config.yaml
n_layer: 14
d_model: 128
n_head: 3
n_kv_head: 1
head_dim: 64
d_mlp: 512
vocab_size: 7774
activation: "gelu"
norm: "rmsnorm"
norm_place: "pre"
norm_eps: 1e-05
positions: "rope"
rope_base: 1020.0
rope_fraction: 0.5
qk_norm: true
attn_scale: 0.142
bias: "none"
tie_embeddings: "early"
parallel_block: false
extras: ["local attention windows", "exclusive self-attention", "value embeddings", "hashed n-gram embeddings", "a smear gate", "short convolutions", "an embedding shortcut", "skips across layers", "capped logits"]
init: "trunc"
init_std_qkv: 0.058
init_std_o: 0.0
init_std_up: 0.058
init_std_down: 0.0
optimizer: "muon_variant"
lr: 0.00259
lr_mult_up: 1.3
beta1: 0.9
lr_head: 0.0165
grad_clip: 1.0
warmup_steps: 0
schedule: "wsd"
decay_fraction: 0.88
decay_shape: "linear"
final_lr_fraction: 0.0
batch_tokens: 16384
seq_len: 256
doc_mask: true
train_tokens: 206100000
steps: 12580
dataset: "wikipedia_en"
Each number is 128 + 24 x the weight over its row's rms, rounded and kept within 0 to 255. Layers, rows and columns count from 0. The size above them is the row's rms in percent of the matrix's.

# layer 4 MLP down (transposed), 512x128, rms 0.0781, rows 250-302, columns 0-63
size [ 96  93  93 103  85 115 112 113  98 114 101  87 101  98 112  97  95 101 103  73  91 105 103 104 108 113  93  99 101  88  97  94  94 102 101 100  86 103 107  98  89  98  98  96  94  90 103  86  99 114 100 102  94]
[[149 121 115 142 109 150 123 136 111 177 155 111 135 107 133 174 113 123 119 122 179 122  92 142 128 145 157  94 115 129 145 111  64 128 146 172 147  99 141 139 115 111 147 141 158 119 116 117 127  69 112 154 124 110 182 121 141 123  93 123 132 179 139  97]
 [169 115 138 133 120 128 129 148 165 130 122 103 165 156 137 135 160 107 136 123 101 128 156 117 126  87  66 181 132  97  94 154 107 160 148 156 131 124 161 128 114 125  83 116 160 131 138  83 162 143 116 143 130 154 102 140 103 134  74 125 128 101 127  82]
 [137 123 141 178 104 134 160  76  94 154  87 135 151 139 111 147 140 125 131 148 111 112 143 147 103 158 147  95 179 133  94 120 139 121 138 140 113 107  91 140 117 116 102 155 128 132  95 128 123 132 165 146 124 145  87 132  83 154 151 132 126 121 124  59]
 [111 114  92 139 114 110 132 125 137 139 109 136 158 126 128 152 117 104 168 127 132 112 103 101 137  99 132 111 128 114 132 105  94 146 144 126 138 141 140 174 112 108 115 115  81 152 125 121 133 114 137 154 133 111 146 131 161 108  99 123  83 191 132 161]
 [153 140 100 100 155 154 110 149 136 122 105 107 133 111 142 133 146 125  93 145  94  98  92 125  93 108 123 119 122 103 167 116 125 146 143 145  79 140 121 149 131 115 169 178 127 148 130 173 110 143 181 174 153  56 118 118 118 150 159 130 126 127 128 118]
 [151 123 159 120  86 109 157 125 165 100 112 142 113 120 171 168 115 129 111 120 141 160  89 149  97 128 114 151 108 133 155 147  89 112  98 142 184 133 114 171 171 160 115 123 137 109 136 107 125 149 129 123 117 130 132 128  68 105 143 126  83 102 110 106]
 [129 123 137  94 126 141 132 139 104 184 131  96 117 113 129 141 141 128 121 121 165  91 144 152 123  77 105 119  80 136 120 143 129 149 138 130 119 113 147 148 151 144  85 152 114 147 110 112 105 128 117 140 123 117 160 172 172 111 107 153 143 136  63  93]
 [ 79 142 143 143 158 155 131 113 126  96  97  75 109  78 142 112 182 162 111 135 133  98 119 143 115 142 121 158 123 145 178 145 110 136 149 109 139  86 112 110 122 121  96 124 147 118 141 170  88 131 133 125 100 118 154 116  73 113 159 118 101  88 141 100]
 [165 103 114 151 111 155 135 133 100 108 162 116  99 115 105 112 157 125 148 136 101  78 105 125 134 149 142 101 123 128 116 119 163 116 176  87 132 140 108 119 138 122  97 158 144 103  94 143 127  79 105  92 111 119 137 130 139 155 148 173 176 154 130  98]
 [104 117 122 109 127 133 100 136 108 130 121 138  98 122 106 116 158 159 154 122  96  62 108 128 128 151 132 139 148 124 121 119  89 144  76 102 160 125 170 109 132 100  53 133 108 135 107  67 121 112 123 112 101 142 141 118 137 134 161 107 112 124 133 113]
 [106 110 123 137 176 120 124 117 157 155 121 128 125  91 161 122 129 118 143 122 118 166 165 114 141 137  89  83 120 126 103 161 145 115 109  91  91 127 137  92 155 169 143 121  99 156  99 128 158 110 123 155 159  99 220 125 120 111 104 172 129 121 177 154]
 [ 84 114 112 166 106 147 109 146 103 190 141 127 120  80 130 131 155 140  93 121 146 127 137 102 115 127 112  96 104  86 130 142  99 155 131 120 124 123 135 145 151 146 131 132 185 155 143  86  99 110 141 116 154 110 163 104 161 130 141 133 118 113 131 122]
 [134 155 135 123 100 126 140 124 132 143 166 139 107 116 142 148 107  87  69  91 122 101 113 139 111  99 147 173 121 121 113 113 109 139 127 118 149 149  83 128  98  70 110 127 119 141 149 152 157 145 100 128 149 164 186 144  95  97  93 127 128 133 112 123]
 [158 127 101 141 149 129 104 141 158 167 131 126 114 136 109 121 100 140 177 121 124  96 143 144 112 148 127 112 143 128 115 106  99 105 147 108 173 137 124 156 138 160 121 116 115 168 165 141 145 131 130 100 117 102 114  98  97 120 165 136 119 112 167 130]
 [147 108 141 137 133 139 127 115 112  84 128 113 138 101 148 141 139 139 110 124 132 126 130 144 155 148 108 110 127 147 135  91 138 152 179 115 159 153  89 106  92 117  89  98 128 118 163 147 148  89 102 118 101 101 147 118 130 125 125 138 161 125 169  95]
 [157 149 129  97  75 147 114 152 154 157  90 112  94 156 148 151 147 119 112 144 137  77 143 138 133 119 121 134 110 131 122 128 147 162 126 108 103 156 151 131 102  99 200 130 126 179 130 142 125 120 131 116  85 151 121 149 117 110 106 123 152 119 109 118]
 [141 151 104 148 120 147  99 113 128 147 107  97 155 134 152  99 153 188 121  85 137 150 166 141 167 121 158 147 109  82 153 130 162  98 128 140 118 136 149 119 127 127 118 137 135 184 113 149 118 125 130 160 112 102  91 165 138 151 129 121 103 132 116 116]
 [123 151 148 130  98 141 139 134 109  87 156 129 134 108 146 124 118 116 155 123 125 136  96 136 172 135 130 104 113 109 127 164 120 134 163 138 148  87 147 133 134 114 125 160 129 183 179 120 131 113  80 105 139 115 120 129 154  96 115 132 159 123 147 169]
 [ 74  95 149  76 155 128  93 102 102 112  89 119 132 134 137 131 159 148  92 156 116  86 153 142 155 156 110 107 130 121 181 143 118 108 121 134 169 175 146 153 129 122 136 179 136 133 159  98  89 131 160 138 127 150 161 137 121 115  90 126 133 135 158 128]
 [126 114 119 138 110 136 127 154 132 130  88 124 118 170 135 134  98 140 105 170 144 118 141 117 142 167 110 152 146  79 179  76 133 146 153 115 162 117 121 110  89  99 134 128 111 155 182 125 142  97  71 151 117  87 137 139 158 110 119 100  92 149  95 178]
 [ 75 144 114 148 120  61 116 148 124 132 155 126 109 144 117 127 140  86 194 128 144 143  99 156 140 158 138 130 115 150 137 100 102 137 133 158 133 128 124 132 109  97 155 145 106 172 170 125 137  91 142 109 125 140 145 149 128 124 134 154 125 154  79 119]
 [104  83 141  97 124  95 124 164 160 150 125 125 127 119 152 104 156 131 111 154 192 143 119 124  72 109 143 147 104  92 149 101 135 117 122 105 109 144  84 161 134 119 130 189 114 131  62 177 118 122 154 114 118 148 146 112 154 146 138 110 123 128 141 112]
 [ 66  97 132 102 136 126 119 137 145  91 124 134 123 165 105 128 141 159 136 116 122 131 110 134 120 104 154 103 136 108 181 145 146 139 110 120 111  97 125  66 130 165 106 131 138  83 106 118 166 125 141 122 137  89 116 145 156 117 153 119 161 143 148 172]
 [111 132 146 118 144 133 133  94 140 104 119 150 121 100 118 153 129 129  95 179 141 129 161 117 132 117 148  88 132  93 141 128 136 164  92 118 158 114 114 177 136 160 120 177 117 146 145  95 133 141 154 113  97 148 147 142 112 112 158 152  99  94 126 162]
 [161 118  86 124 142 151 154 139 132 133 127 153 119 132 113 130  78 156 121 114 161 142 114 116 138 103 106  97 130 133 127  87 172 143 159 113 111 151 140 134 121 148  90 153 128 153 158 109 130 134 101 132 153 124  69  94 138 126 201 155  94 122 130 123]
 [101 110  60 107 144  82 145 101 138 140 161 100 167 145  82 152 126 161 116 103 135 125 138 136  98 104 151 123 100 115 125 127 138 151 137 115  73 172 119 157 189  85 119  83 176  64 115 146 126 118 184 116 119 138 136 136 149 133 150 129 132 120 136 119]
 [178 110 131 100 126 128 114 122 156 106 102 103 137 176 123 112 110 120  96 136 140 105 126 152 144 113 124 109 139  93 162 141 105 159 115 149 193  90 130 153 137 161 121 154 115 140 105 138 160 137  98 124 142 153 172 160  93 108 124 144 101 142 118  92]
 [132 157 141 121 111 112 108 132 114 140 139 127  92 103 105 147 144  83  93 165 187 137 169 133 149 173 137 134 105 135 117 124 110  74 154 135 128 137 135 138 119  89 101 155 134 163 174  95 110  76  79 152 179 157 128 142  74 155 147 122 117 124 102 133]
 [102 139 152 130 164 127 124 132  92 156  96 151 150 145 155 142  90 132 129 143 139 177 121 112 105 133 106 106 131  77 125  99 129 124 105 124 106  93 117 180 123 179 145 108 144 122 127 136 111  94 126 166 144 131 119 133  92 137 126  86 112 147 133 114]
 [100  89 131 128 127 161 150 170 142 107 108 101  95 150  95 103 110 130 152 143 118 101 154 141 130 142 130 104 135 130 103 129 115 125 160 122 144 126 107 173 118 114  86 171 130 151 170 161 114  91 124 118 133 109 144 149 132 107 127 154 121 127 106 148]
 [127 142  74 102 146 130 106 142 101 145 105 120 135 112 121 103 118 117 108 160 143 122 130 113 126 143 133 112 128 147 109 111  88 113 183 136 117 140 116 148 126 136 193  73 123 137 131 114 116  66 126 138  63 156 107  98 157 155 135 139 146 117  82 123]
 [ 95 101 146 112 138 175 115 107 119 161 115 168 139 106 132  95 109 117 162 154 111 132 155 116 136 121 116 143 151 110  74 114 157 160 113 174 119 113 150 185 126 107 114 128 146 105 139 151 145 152 145 129 124 169  89 130 159  91 115 119 141 148 164 158]
 [135  89  76 131  79 134 133 129 147 122 127 130 156 109 123 158 109 120 127 122 147 108 112 147 117 139 107 143  97 148 106 138 172 145 108 127 111 172 152 129  75  86 143 115 122 125 129 134 103 115 140 131 155 183 140 149 147 105 139 121 117 118 119 101]
 [130 139 178 116 154 120 121 122 107 180 115 133 136 176 107 117 110 143 145 109 102  93 128 136 155 140  97 106  89 134 146 142 132 129 131 153 150 130 121 121 123 151 124 131 130 154 162  91 111 121 143  87 102 161 156 168 156 142 139 114  81 123 120 121]
 [156 159 129 146 106 150 119 123 137 148 153 102 139 152  81 131 103 128 108 154 154 125  95  79 101 131 143 166 114 137 108 148 114 125 161  73 111 123 162 126 122 113 185  80 133 125  61 113 139 118 107 134 145 119 137 106 137 149 152 142 127 146 130 121]
 [124 114  95 155 155 105 137 146 154 128 146  94 139 101 133 123 131 135 111 130 150 144 156 109 145 162 151 101 152 149 155 123 103 134 153 154 136 141 107  73 126 116 168 156 107 170  67 130 142 159 106 117 118 148 146  90 131 154 124 131 125 147 163 114]
 [113 144 124 113 122 110 107 158 118 108  63 107 107 150  72 148 112 132 107 139 180 139 148 173 119 140  81 158  81 120  92 138 116 145 141 126 140 127 160  99 140 112  68 129 146 131 163 134 121 111 115 147 129 151 177 172 119 123 123 144 157 151 128 162]
 [132  80 138 116 121 123 135 140 130 133 136 164 139 138 125 153 116 136 145 116  77 144  96 114 132 120 150 117 170  96 136 111 130  77 119 130  99 116 134 143 156 158 124 131  91 101  84 100 141  93 123 102 143 125 111 125 128 131 126 107 151 112 169 118]
 [136 126 121 169  98  97 106  90 126 152 151 145 182 112 164 110 142 101 142 127 119 138 160 159  97 103 138 133 119 145 138 136 191 167 154 142 137 105 148 122 156 111 153 154  89 114 139 127  99 130  83 167 117 116 146 113 151 155 126 111 140 146 149 143]
 [160 123 172  95 142 153 125 126 146 143 146 116 184 100 142 135 150 140 147 106 138 111  91 150 122 129 143 108 130 104 125 122 182 144 131 149 124 134 103 132 145 116 150 157 108 135 110 113 145 157 169 128 156 169 150  79 151 146 163  93 117 153 136 117]
 [116 101 134 138 113 118 117 120 140 119 133 143 104 157 154 116 187 122 126 126 137 108 118 121 186 144 138 143 183 123 166 146 133 120 159 148  80 100  76 143 101 113 128 104 131 125  92 143 154 104 133 166 142 130 125 154 126 105 105  81 115 154 104 148]
 [140 135 113 151 148  97 141  86 111 138 111 111  97  88 117 122 170 146 141 120  86 177 124 145 151 171 139 118 129 121 102 169 146 129 148 108 172 118 119 129 108  94 106 121 107 157 107 104 141 131 116 148 137 160 159 133 121 102 137 118 165 139 178 134]
 [120 132 145 104 159  98 106 163 137 146 129 164 149 147 132 155 147 148 115 113 125  83 180 106 109 102 110 127 150 120 104 170 133 117  83 133 153 153 121 124  94 153 129 140 138 111 129 158 173 164  98 126 145 145 114 123 123 122 113 154 122 119 146 101]
 [166 137 141  82 121 131 148 157 119 138 184  81 125 147  84 148 119 107  87 155 134 142 130 158 105 149 120 148 109 122 123 101 151  98 149 135 137 102 135 105 138 160 144 147 144  98 112 117 115  79 159 139 153 110  98 132 153 104 130 143 137 128  87 123]
 [116  98 147 119 124 134 122 132 185  71 156 165 125 139 156  85 111 166 125  97 151 109 157 150  82 137 181 152 148 120 128 139 124 136 169  97 128 100 151 123 119 176 126 103 139 122 126 148 127 142  98 155 147 143 137 151 159 126  88 149 126 142 121 151]
 [166 105 142 127 128  96 137 117 113 120  99 123 115 120 142  79 122 147 135 111 146 159 127 123 114 149 167 151 142  62 151 126 156 146  93 118 170 149 130  89 148 125 126 120 130 165 122 142 120 110  99 156 133 176 128 151  99 151 135 173 129 107 125 124]
 [129 143 137 136 104 149 189 112 132 166 141 150  89  85 155  81 131 139  99 168 131 146 107 113 142 157  90 138 169 151 113 128 137 145 150 124 128 126 152  91 111 127 142 141 171 108 140 121 124 100 107 102 117 127 104 127 161  61 144 134 133 168  85 179]
 [128 157  95 133 116 117 100 106 103 114 133 106 125 168 156 135 117  52 124 130 121 107 169 117 119  70  80 121  86  90 123 149 101 138 142  91 140 134 161 107 134 117 148 150 142 122 114 100  95 127 132 126 127 136 125 135 105 143 121 122 151 133 158 119]
 [ 97 145 105 139 118  98 115 156  72 120 101 145 108  87 116  84 144 113 146 131 124 137 107 124  83 149 105 122 159 142 169 140  96  93 129 112 180 104 124 121 146 112 110 138 124 139 103  98 128 146 105 147  97 155 134 135 159 112 104 141 104  95  97 136]
 [119 123 151  88 113 105 109 131 146 173  97 114 111 139 100 141 110 142 151 118 113  99 122 134 134  81 149  91 107 134 117 149 140 160  97 141  85  99  93 116  99 171 129 163 103 129  68 186 121 105 117 124 125 158 162 124 107 168 133 110 142 117 116 121]
 [120 149 134 109 146 139 163 132 129 200 142 137 159 106 179 151 157 126 140 118 113 148 150 126  72 142 163 139 154 111 135  99 110 158 143 121 149 108 103 130 133 167 101  91 139  97 140 112 126 163 130 134 145  98 137 105  97 140 153 163 112 132 148 140]
 [119 128 147  86 113 128 120 140 105 186 118 132  92 130 127 128 145 127 155 148 171 112 115 152 157 120 130 100 127 120  99 111 154 141 110 113 114 117 135 158 170 149 112 169 128  89 139 105  81 137 145 150 172 102 153 148 166 136 107 120 144 142 124 122]
 [124 133 100 112 149 140 142 142 118 104 159 112 125  84 125 111 113 150  94 150 123 138 159  64 137 104 114 132 118 112 163  57 155 136 120 131 107 158 141  94 153 114 122 126 156 131 171 134  90 124 175  95 107 163 125 108 119 105  95 144 146 119 138 111]]
# layer 4 MLP up, 512x128, rms 0.112, rows 251-302, columns 0-63
size [102  96 101 101 103  92 103 104 101 105  89 106 107 105 101  92  92 103  87  92 100  99 105 106 106 101 100 100  88 100 100 101  98  97  99  87 104 110 109  87  97 111  98 101  97 107  94 101 109 104  96  85]
[[164 165  92 122 112 110 116 135 124 157  67 113 125 123 146 118 107 114 138 138 167 117 116 128 118 169 176 126 143 136 147 121 115 152 122 148 120 159 135 152 132 117 184 160 169 124 171 146 141 139 126 134 189 124 129 176 144 136 128 128 150  77 151 118]
 [107 146 141  86 135 125 125 163 165 111 129 143 104  82 135 105 155  89  86  93 171 131 108 118 127  99 152 109 128 105 142 109 134 107 113 115 147 172 105 109 130 135 127 120 126 146 123 121 115 123 106 116 102 123 108 149  87 146 106  84 117 116  99 176]
 [ 99 108 114 127  97 149  94 134 117 148 130 152 110 126 155 132 151 119 130 123 122 128 108 146 140 158 189 131 155 102 121 111 140 112  84 110 146 134 149 111 149 115 100 113 161  95 111 162 106 163  97 103 135 123 115 161 182 108 112 143 142 108 153 122]
 [140 151  89 158 136  98 158 156 176 109 129 160 126 146  92 160 127 131 177  98 127 178 135 124 114 164  87 130 184 157 105 107 166 114 104 106 147 165 126 144  85  64 111 126 100 146 130 142 148 127  67 129 119 150 140 132 125 106 114 156 127 114  80 123]
 [ 87 133 130 144 111  84 113  90 145 102 155 131 143  77 117 173 115  88 112  87 144 137 122 136 120  91 131  95 135 137 117 110 139 125 136 155 148  83  85 125 134  82 133 129 139 118 141 130 139 114  93 140 123 139 138 173  96 114 109 162 113 134 151 117]
 [124 120 188 117  98 111 124 145  87 154 109 137 129 121 138 125 155 138 142 109 111 142 138 116 132 151  71 181 151 124 100 101 136 135 133 105 104 158 120 118 143 132 126 141 100 108 150 117 135 151 113 125 162 131  72 120 143 132  78 114 117 107 109 120]
 [122 135 163  93 140 150 153 142 121 107 135 118 103  57 157 125 164 159 117 119 149 153 102 137  65 170 148 136 193 141 144 137 110 120 148  97 137 110 140 115  74 128 109 110 110 120 134 171 106 190  92  78 106 106 136  91 126 108 130 131 103 131 118 114]
 [140 129 144 130 110 157  68 133 149 105 129  87 117 137 141 126 108 106 120 110 129 144 166 154  89 102 158 164 109 178 124 140 106 124 124  80  82 128 172  90 143 101 106 111 123 152  75 136 142 129 108 141 157 158 111 163 121 124 132  95 120 126  73 107]
 [139  99 129 181 190 126 167 132 161  92 137 134 164 106 124 135 127 157  93 102 131 196 148 163 108 164 108 134 105 126 134 173 139 141 163 154 112 148 134 136 140 103 142 125 134 122 114 166 138 125  95 158 133 125 104 159 117 140 109 157 136 102 128 123]
 [153 110 166 103  80 128 126 132 139  96 101 131 159 145 141 157 141 115 135 112 126 133 135 188 153 151 152 169 147 126 128 136 150 135 184 135 114 119 100 136 154 148 115 114 138  98 139 104  94 153 178 127 124 170 144 102 102 139 134 104 144 103 107 138]
 [102 113 137 108 171 116 143 117 136 146 121 126 153 133 124 141  97 160 165 120 100 105 122 138 105 125 158 158 148 137 125 151 157 144 145 145 134 120 105 138  94 105 102 110  90 127 164 140 132  90 113 139 101 166 148 127 150 139 129 139 139 131 135 156]
 [133 133 139 132 128 127  75 105 128 116  69 133 160 128 125 109 108 107 153 127 141 123 174 113  91 135 117 156 108 151 133 153 143 137 130 162 106 164 117 157  82 141 140 136 106 118  87 142 132 102 130 105  93  82 103 132 138 123 133 171 125 145 179  92]
 [118  99 152 104 163 129  93  96 104 124 109 122 143 111 109 155 126 150 144 135  98 156 135 151 141 160 146 150 108 141 133 135 140 116 101 174 112 142 124  89 137 124 166 182 122 157 100  96 120 123 134 158 128 151 153  96 184 136 176 115 142 143  73 137]
 [121 170 155 142 175 149 106  95 133 140 136  98 123 141 142 119 126 164 145 116 142 153 136 117 162 146 134 115 135 148 153  83 144 119 153 172 114 148 110 123 150 117  96  92 145 131 124 152 177 122 110 101 130  98 150 137 112 145 150 162 167 143 109 119]
 [149  99 120 144 148 106 152 148 125 100 126 125 165 130 149 133  91 134 153  94 146 164 149 144 113 167 148 120 160 128 122 150 137 127 101 147  86 136 142 126  95 111 160 147 107 141 118 153  79 118 103 107 168 108 150 125 125 166 104 119  91 135 162 157]
 [118 103 170 101 129  85 137 107 120 139 118 122 110 139 121 113 140 112 130 154 106 110 138 112  56 114 105 141 146 135 139 128 102 135 140 153 110 134 145 148 147 120 141 129 109 122 118 131 108 114 173 123 113 180 109 123 127 108 117 122 133 173 149 160]
 [124  86 179 149 189 114 122 143 132 105 169 122 119 139 130 148  95 146 117 131  96  76 103  75 103 135 125 144 121 165 154 111 114 103 155 117 126 108 161 140 134 107  94  96  88 118  91  96 147 105 131 170 128 156 124 112  86 122 118 132 122 103 140 133]
 [157 168 119 162 103 135 155 189 160 119 175  88 116 102 100 135 157 128 154  82 138 135 144 101 146  80 155 108 168 126 134 110 113 117 130 157 154 146 127 127 132  84 111 126 133 153 138  95 153 156 156 111 104 136  92 142 125  74 173 111 130 104 140 129]
 [144  85 108 116 131 130 171 152 124 122 121 126 149 110 140  92 128 131 124 141 118 118 111 130 104 114 160 126 100 165 134 144  90 143 127 139 105 112 161 134 145 117 142 124 115 115 124 146  83 122 166 122 154 165 123 157 116 131 111 136 129 127 131 104]
 [154 148  96  90 128 180 116 130 128 152  91  77 145 112 144 112 128 124  85 133 119 109 150 134 148 101 131 144 112  94 138 117 179 145 138  89 161 108 168 115 108 171 122 124 145 120 139 122 102 133 122 106 149  90 108 134 152 148 148  90 113 118 183 128]
 [127 166 125 133 102 179 114 118  90  86 153 157  94 116 136 158 110 113 135 151  80 141 170  87 143 135 116 115 134 170 111 158 119 138 100 143 143 148 146  91 119  94 114  76 123 165 156 125 134 127 183 149 102  87  94 160 107 116 106 120 128 154 131 142]
 [125 166 121 141 137 120 113  85  94  88 138 153 148 123 122 131 117 115 127 122 167 119 134 165 123 107 136 145 146 145 206 116 139 171 122 136 148 168 143  79 109 134 142 115 103  88 130 140  77 100 134 164  99 132 139 162 159 143 137 146 106 107 129  90]
 [168  88 107  97 129 107 164 114  89  84  94 120 143 128  96 152 140 149 147 148 165 151 126 107 140 156  91  97 169 107 125 152 141  97 121 153 124 133 134  97 125 120 163 126 126 148 165 136 126 112 157 155 137  64  89 117 171 144 126 143 131 139 139  97]
 [100 110 121 137 114 141 137 104  89 145 137 137 104 153 138 117  94 159 128 141 128 120 114 117 139 137 159 131  96 112 103 108 197 156 132  81 123 139 179 147 108 124 162 184 122 153 107 120 169 118 143 113 151 138  89  78 147 147 144 142  94 137 120 117]
 [100 150 145 113 151 136 130 140  90 111  84 118 173 158 125 164 183 122 113 127 142 104 135 130 154 116 116 139 111 115 106 123 132 145 149 131 121 123 141 136  54 116 133 130 166  84 164 160 158 111 122 132 121 146 159 114 111 126 117 151 110 122 146 118]
 [ 96 123 104 120 134 100 153 145 164 150 106 148 146 116 109 143 133 169 187 102 157 139 107 104 107 135 122 117 128 133 154 114 127 178 125 100 117 187 137  93 118 144 161  98 101 150 102 122 129 132 121 108 110  90 138 101 185 155 147 130 149 114 124 194]
 [ 98 145 136 116 142 167 121 166 135 116 108 112 148  85 122 137 133 117 131 151 173 126 109  93 114 161 103  98 101 110 175 101 175 146 123 133 130 136 123 155 123 132 118 126 121 125  91 119 155 151 105 110 106 111 151 154 138 165 123 102 140  97 137 145]
 [123 173 125 177 146  90 124 160 154 137 150 125 120 135 126 146 137 199 164 132 123 167 122 110 103 132 112 110  84 107 108 108 135  99 117 149  72 123 130 130 126 142 126  61 122 142 113  93 142 143 123 110 144 153  73 121  95 109 128 126 135 147 151 101]
 [139 117 135 133 137 118 118 109 129 152 118 159 137 159 164 124 103 119 124 121 134 145 109 129 123  85 126 143  93 109 158 158 147 134 113 131 108 118 143 140 119  93 103 106 156 115  86 117 123 146 140 113 134 129 116 127 109 134 128  78 168 142 131 113]
 [159 114 134 123 174 165 112 122 124 117 129 119 183 138 141 139 152 157 116 100 146 150  93 131  73 158 159 177 131  95 149 133  90 132 114 133  66 113 156 129 144 131 159 135 111 102 111 116 149 151 101 138 102 112 170  99 115 129 121 137 137  72 167 140]
 [152 141 128 118 129  77 166 162 133 120 137  87 118 152 133 145 138  99 144 133 157 114 127 138  89 106 154 120 100 127 124 149  90 101 102 111 121 156 107  93 130 148 168 101 107 139 143 170 150 113 111 136 122 123 140 162 113 153 122 122 154  71 151  63]
 [109 171 136 130 177  95 149 119 131 112 118  90 117 125 126 121  89 129 163 123  66 129 107 162  85 107 153  96 136 139 113 152 123 115 149 154 157 117 128 133 180 129 140 146 126 137 158 148 130 132 126 159 149  92 127 107 142 160 102 138 115  73 103 102]
 [108 130 119 182 132 155 128 102 158 114 149 120 179  97 141 133 136 110 130 149 109 101  88 132 130 111 105 113 168 116 116 141 104 153 142 122 103 115 157 120 148  93 159 157 128 117 137 154 145 153 111 145 169 123  57 118  93  83 128 193 134  84 138 146]
 [134  92 137 151 132 141 113 156 127 121 144 154 111 101 140  96 146 113 162 133 130 106 138 148 114 107 100 105 214 169 160 133 148 150 146 179 142 181 119 124 125 101 117 148 113 151 154 144 130 102 152  82  91 126 110 139 108 112 111 124 149  95 137  99]
 [121 152 177  78 142 119 111 147 121 140 110 132  95 127 117  92 123 145 114 128 155 140  89 106 126 128  81 147 175 109  82 162 142 130 100 108 105 145 143 169 126 152 119 136 108 102 134 138  99 118 145 127  96 133 160 167 121  71 152 149 133 158  85 129]
 [147 120 121 172 111 121 109 168 133 136 170 124 164  88 138 129 136 105 157 137  98 100 122 107 170 126 173 119 149 126 201 138 113 117 119 123 111  85 110 143 124 147 139 121 135 137  83 167 120 171 170 111 133 136  90 125 153 201 118 111 117  97  89 144]
 [125 161 132 116 127 176 139 164 113 131 135 148 102 138  95 123 130 138 110 117 163 120 113 154 145 111 116 163 113 190 101 159 125 146 140 148 138 146  93 171  98  97 153 134 113 120 167 140 124 144 117 142 137 167 113 131 165 174 125 117 158 142  94 152]
 [134 147 157 100 139 113 123 127 111 113  89  90 122 144 127  97 117  97 125 103 158 120 104 133  67 149 158  99 149 110  98  99 165 177 110 137 112 160 137 132 174 118 110 163 143 115 181  72 126 149 138 148 130 100 158 155 135 152  89 105 132 142 112 117]
 [128 170  83 115 147 100 134 141 160  80  98 131 119 156 139  94 142 101 113 100 132 116 141 135 132 143 128 140 145 128  91 103 146 136 133 117 102 145 155 146 147 116 108 106 169 126 133 165 117 135 159 133 130  90  67 160 145  74 120 148 136 110 171  82]
 [121 139 101 123 184 119 152 112 128 136 160  95 122  96 171 127 108 136 179 120  94 154 161 137 108 129 124 154 103 131  90 164 117 154 113 139 153 135 147 156 128 148 161 141 109 131 115  70 151 121 118 108 145  97 142 127 124 159 183 163 142 124 120 127]
 [132 154 136 136 122 141 128 138 161  82 123 152 123 138 139 151 126 123  81 133 154 110 128 126 124 128 139 118 113 119  74  77 154  87 126 135  95 136 104 118 125 131 134 163 130 122 151 107  91  75 116 146 144 101 120 136  94 195 109 128 117 118 115 106]
 [145 119  92 109 138 103 174 117 145 119 125 138 116 138 137 159 107 109 168 155 135 140  63 146 130 165 143 109 141 152  99 117 111 129 145 146 139 152 113 124 151 146  95  85 125 159 111 145  81 126 109 142 133  93  86 132 122 145 129 122 140 146 156 151]
 [103 149  67 138  90 123  82 136 111 103 135 125 155 116 145 125 117 134 148 145 134 144  89 150 137 120 134 128 138  97 137 131 114 121 110 122 115 144 135 120 111 100 126 119 131 178 149 149 159 149 119 126 151 143 143 120  91 109 122 100 130 137 129 125]
 [124 115 106 123 126 125 111 133 118 123 155 118 140 143 114 119 121 136 134  92 137 147 132 153 120 173 120 142 143 151  89 178  82 111 121  92  70 156 144 136 146 172 171 109 180 124 115 129 150 105 118 128 132 113 125 134 149 104 131 215 143 121 121 153]
 [122  95 146  68 147 112  93  87 131 150 140 102 150 108 116 114 129 112 170 127 127 104 147 121 177 149 187 113 129 138 109 144 119 173 145 168 105  96 162 145 105 153 144 127 153 110 127 113 170 162 107 117 111 134  96 134 173 100 135 101 107 137 128 125]
 [117 115 151 121 125  95 141 126 114 127  97  97 163 164 118 151 123 105 100 139 123 112 129 131  77 142 167 154 110 143 135 156  74 131  81  95 130 138 137 123 153 115 127 142 112  98 129  85 142 138 159 181 163 105  85 113 115 133  94 114 136 162 180 149]
 [ 94 134 129 123 169 102 127 142 165 112 152 162 123 119 139 147 123 104 137 131  83 159  86 110 116 152 169 111 168 135 152 102  96 132 171 141 106 132 105 129 150 146 132 139 134 171 137 122 117 168 115 142 133 122 122  70 145 130 137 121 132 149 157 191]
 [158 125 136 148 149 161 124  87 202 131 114 106 126  84 127 136 102 116 112 149 112 110 103 115 157 122 129 126 121 125  90 141 128 124 127 101 112  94 130 138 119 107 128 116 125 181 105 128 132 134 117 108  94 115 145 139  80 142 113 118 132  88 151 146]
 [119 109 145 132  82 141 125 103 140  85 149 102  98  92 119 120 101 139 162 109 139 158 147 115 127 118 157 131 155 197 120 150 158 118  72 116 103 144 138 149 137 159  96 129 131 160  55  95  98 113 153 153 165 101 171 110 134 124 140  95 129 120 111 109]
 [109 153 126 114 110 116 141 154 114 136 152 147 168 139 122 143 190 140 162 147 133 110 146 138 134 133 110 155 127  92  97 144 114 124 142 144 124 177 139  99 115 100 120 151 140 168  90 154 109 131 180 105 104 148 142 144  98 139 112 114 117 118 110 127]
 [147 114 144 138 134 117 107 128 139 154 107 127 127  95  67 122 167 141 160 108 124 110 106 120 121 115 128 143 126 154 154 113 125 126 102 150 139 116 143 146  80  98  88 124  95 138 134 162  66 178 125 129 143 114 131 116 126 111 123 155 113 122 169  86]
 [138 105 113 103 108 146 122 130 102 154 158 143 118  89 116 124 134 128 159 133  69 112 137 166 105 121 142 152 112 151  93 121  93 141  91  97 119 123 140  99 163 139 163 146 117 105 121 142 155 110 139 141 145 123 113 107 152 110 140  99 143 126 116 111]]